config = dict(
    bias='none',
    parallel_block=True,
    grad_clip=1.0,
    dataset='wikipedia_en',
)
Each number is 500 + 50 x the weight over its row's rms, rounded and kept within 0 to 999. Layers, rows and columns count from 0. Numbers have three digits each. The size before them is the row's rms in percent of the matrix's.

# layer 2 MLP down, 96x192, rms 0.084, rows 0-28, columns 0-95
095:413500456473473473535529519479476609557455492461484540608574525484519499520546548466469481444606564510494535454468433500517508532526427515528490594501548628495526482542540618584547435471556500325537528514498466470499490519422470446492619532576486518483529490472573444479515558505528590623
101:474465432352504499567546387431500458474461435437484507519488509604444603554560519599491519471544476548510543568492400511477456452433553474420468543485469552447591527500476387468457398518476496411536506518491518490572510436552431526503474473514471504491481531443525512530593487491397486434
096:512473477496460605546514379532544538455472488511537458484531496490448517491551530485604589512586577539419484532430493508502482489450518492604405448506438492554507548566502552531474521477469509423547588517595433549596523542453433481427514449579554382465387496509518466434571507516463435492
099:377527515552512548465564484549538481475562363481525548581453447531434522555528420505490519509493382489472417452503524531507508501456515479503532500477506443520616510503543486476530508505560504538492531487552484503589530442557518468472580488480526417457371521451551545426535481462620467460
101:501523530452520491646502600501510573544512517633523475398548541558496507531428538530590495542441513542502442479513550496496449476596611523515492493554595491454441539518527472509408463403561494497496367402442424524470467559564513520480436460413506496495512535378625496492380525535476502497
102:524489561421536470422464533486406464524402486539429453505487452444474566456534490445501477501494435499438547540490548511487511415444465508536469562532468474541594563466499529529500588525519516383467463461540395472579539561451480414577469434547498522536438607490533531502508520539405406462
100:488469559487535610495511454558507457537561503471488526446463478507532542452519564495506463449447384454470555538489462480437580481476525548534520507573499456493605494445512519527467581528541537584533479447530474398490426504472422414431512434519496531408543479473458551513493486531418581549
105:542440516380505538439477492478542478437575435483490493475450468540542464520531478549556437559488509442443424461493483539436547490399429475614458545513551528491569484485482425522450524460526474568547442437539481522457530542553554501514475481526470482457444550505569500556490457485477495474
103:554523440496439531543550504572545443538490554468502573518453456371523400502459564604492486481521476587551496458525463583450544512562468595468544529539438514429500475496520548482496482552528537406466467553584541354515541468497471457523569425457577539553657542491547513503478547445516490477
098:539531521521494532491435469509475472517460614540546593501526447517467488492516420607446469548478499429554492469469515511485470505475493546576464389501402540481555524516492460559450432429524456521487564521502588454442511494480554460536497508558422413486482426509527531552439517621577566491
100:500558507409474522522549568428606508578506427441487427514540465553500502500505504479507430507451441574477478482465506468527464502619511440447411531460525483510564484523517575507490489562557602532532564463447409496545465446494531383438579541551513590409564505466535439498527465526504514482
098:502627594509541419453501389506469466468487498422435491566432461493487521555454503395569551504518460531509509438523560478499593554593479558419502501494528524510510430476434552525520584472465493516472423473404539438558507499478529549439497529514515512503507548555462532431514577503510610479
100:523481563542554372571526477545424519507416499520500527498570563525464500477638479506471510433522504450560527500511459516478564566427498473537519513450517506513427522551508504469491574506496525519449526549653537487496457567462512477504527499433436537409485505577440538496569519515500505546
100:499557548451593626500539466559483426476508426512518482495501553406538488524594567428464456495571458527403366495456448522503531515476468433508402607442458535446501542461530404485469463468507574588553448493467468432500499498506417467517515433488485381565512426512500570483496458476474527582
099:520553503512508457518476514348441538528460509473424444606507429521549580457517480569406487559573531554511494562455472589538488440487553542484487487555533493481504580548438564436453493579504456468430456504551439424537535582471423604489531562577539459497442510574563545531419476476424650482
099:643514523550518429500508468483463535504504512494566474563468469494519518553537578535465451539471534554529456543526495578453532483490463565601488395524503521561523461516511606576421642526446523470511539539526523524493499407416441468526574529480570424431500498530515512458473515498573522552
099:492498443517459416488473567384516503471572458524471556495394459632470513421439518525468498399498481543603525483527475515573613443577531418465492536494479561563459513541453523505479459497565472515586494463508482482498446485568478407533459466465468487535499560568614521535544427465500507525
101:482563522473451626456466502497556505539602458524558416525523496466456545545451427533472535542468501449532516502509557438409450482487499507452531561572449562464525501551543500468464483554456509587586614502541542575421522455577500476499599492398467486439469501455539496452529484522585516484
104:533431410478500532438530512540427533544437493446504611539582549496503542524518460511467473465545482530473541504425456476438527514501499532366447471587378626444453451557490479492508467466495508468485553616498570396602496420555538564574531404549454422478471498515383560554537456482493502507
103:541546505460517433524554440477484533466455427462487434480577482458646473416420527639552464395544501453589458554435476552445496541534584511507454484535530553537547436409535448511516484472485513445542529499440441503578429481479472500559607534553565430553447544641554439565475616503469524465
097:532512472472475515607466467498574466572469541536451495478343509490407503407534487513539496466538467591503503463568580531461447448530520528534511440502525415481537585506521388495389520435493463505460512475490466481576547465579449528441576375547437560518556479617464467563511492520397414465
099:520501464545556532558591498577495492527515367547460573488524472487460432430562593462462509510510521432501525533550479474546502484477507545579495457567508483507503554566435539555398590449529453527479476471476438455509546473485575519485427527566524487447505442435469427471456434478490519501
104:543573446429494575432428425556495525452594499507452483512530511483467531487557553548529481574519459505528532506538583517448570492443661508454496523581575584522531537501590555541514557553574531518478454477555461447532504432525418513516515570444449507423439450487543516570492476516473552520
102:498470440513530466428522497443425410537521526447526527443620571529408554492405479431444437452484400452633475484515438425549471511633463477495587443486575570464547569438447611456460502572496526501488433545527512414489537525493456444483541596512522530504543539557455502510509463504516494530
097:539501486503443578497510501576607471474501588512457531615537498453590401483574517397526571452391481502476567491511510445478515458505469444548481438579510510477516570557393523450547548556482499570507539564487490511449511447431471523442457381433571452521448524444508564426501493519361420529
098:449414541594453453538468520480568529616465516416512508547573503564459509514482478534457413446549513556494514472523465547507493513503540546442420536552408553485413511506567490420535389493467447475551531605473537415526504440464418475488543572519427545466484568549579504618491459522484409506
104:527516502460422463540478457516510539444485526501493413531456476514477562473420568397523511448502597451489530444537525501518469529479477460513480532469460455500492617579522432496537503439570380419519491499495567528472480563666582514533506499462510553506598527529422538471551514462535462374
100:469432509442511516505534548517502439531392546509486500498512555511520512492356459501521492471538443449484543494541470435505601439515511537452490489520398591439564538451505524494520538473519500528561542522535504421533508524477453477501469547548477490573428542569459527408520424510431499533
097:469480520471455558501475458515614435494564510522460502510578420562536475610506488541500625543520551435513595459500582484568432490485521568446432423381432540443374444495504490550510472519541433545488515549490496525482489492453518542504468448523526465543487540511536560557545576460595444513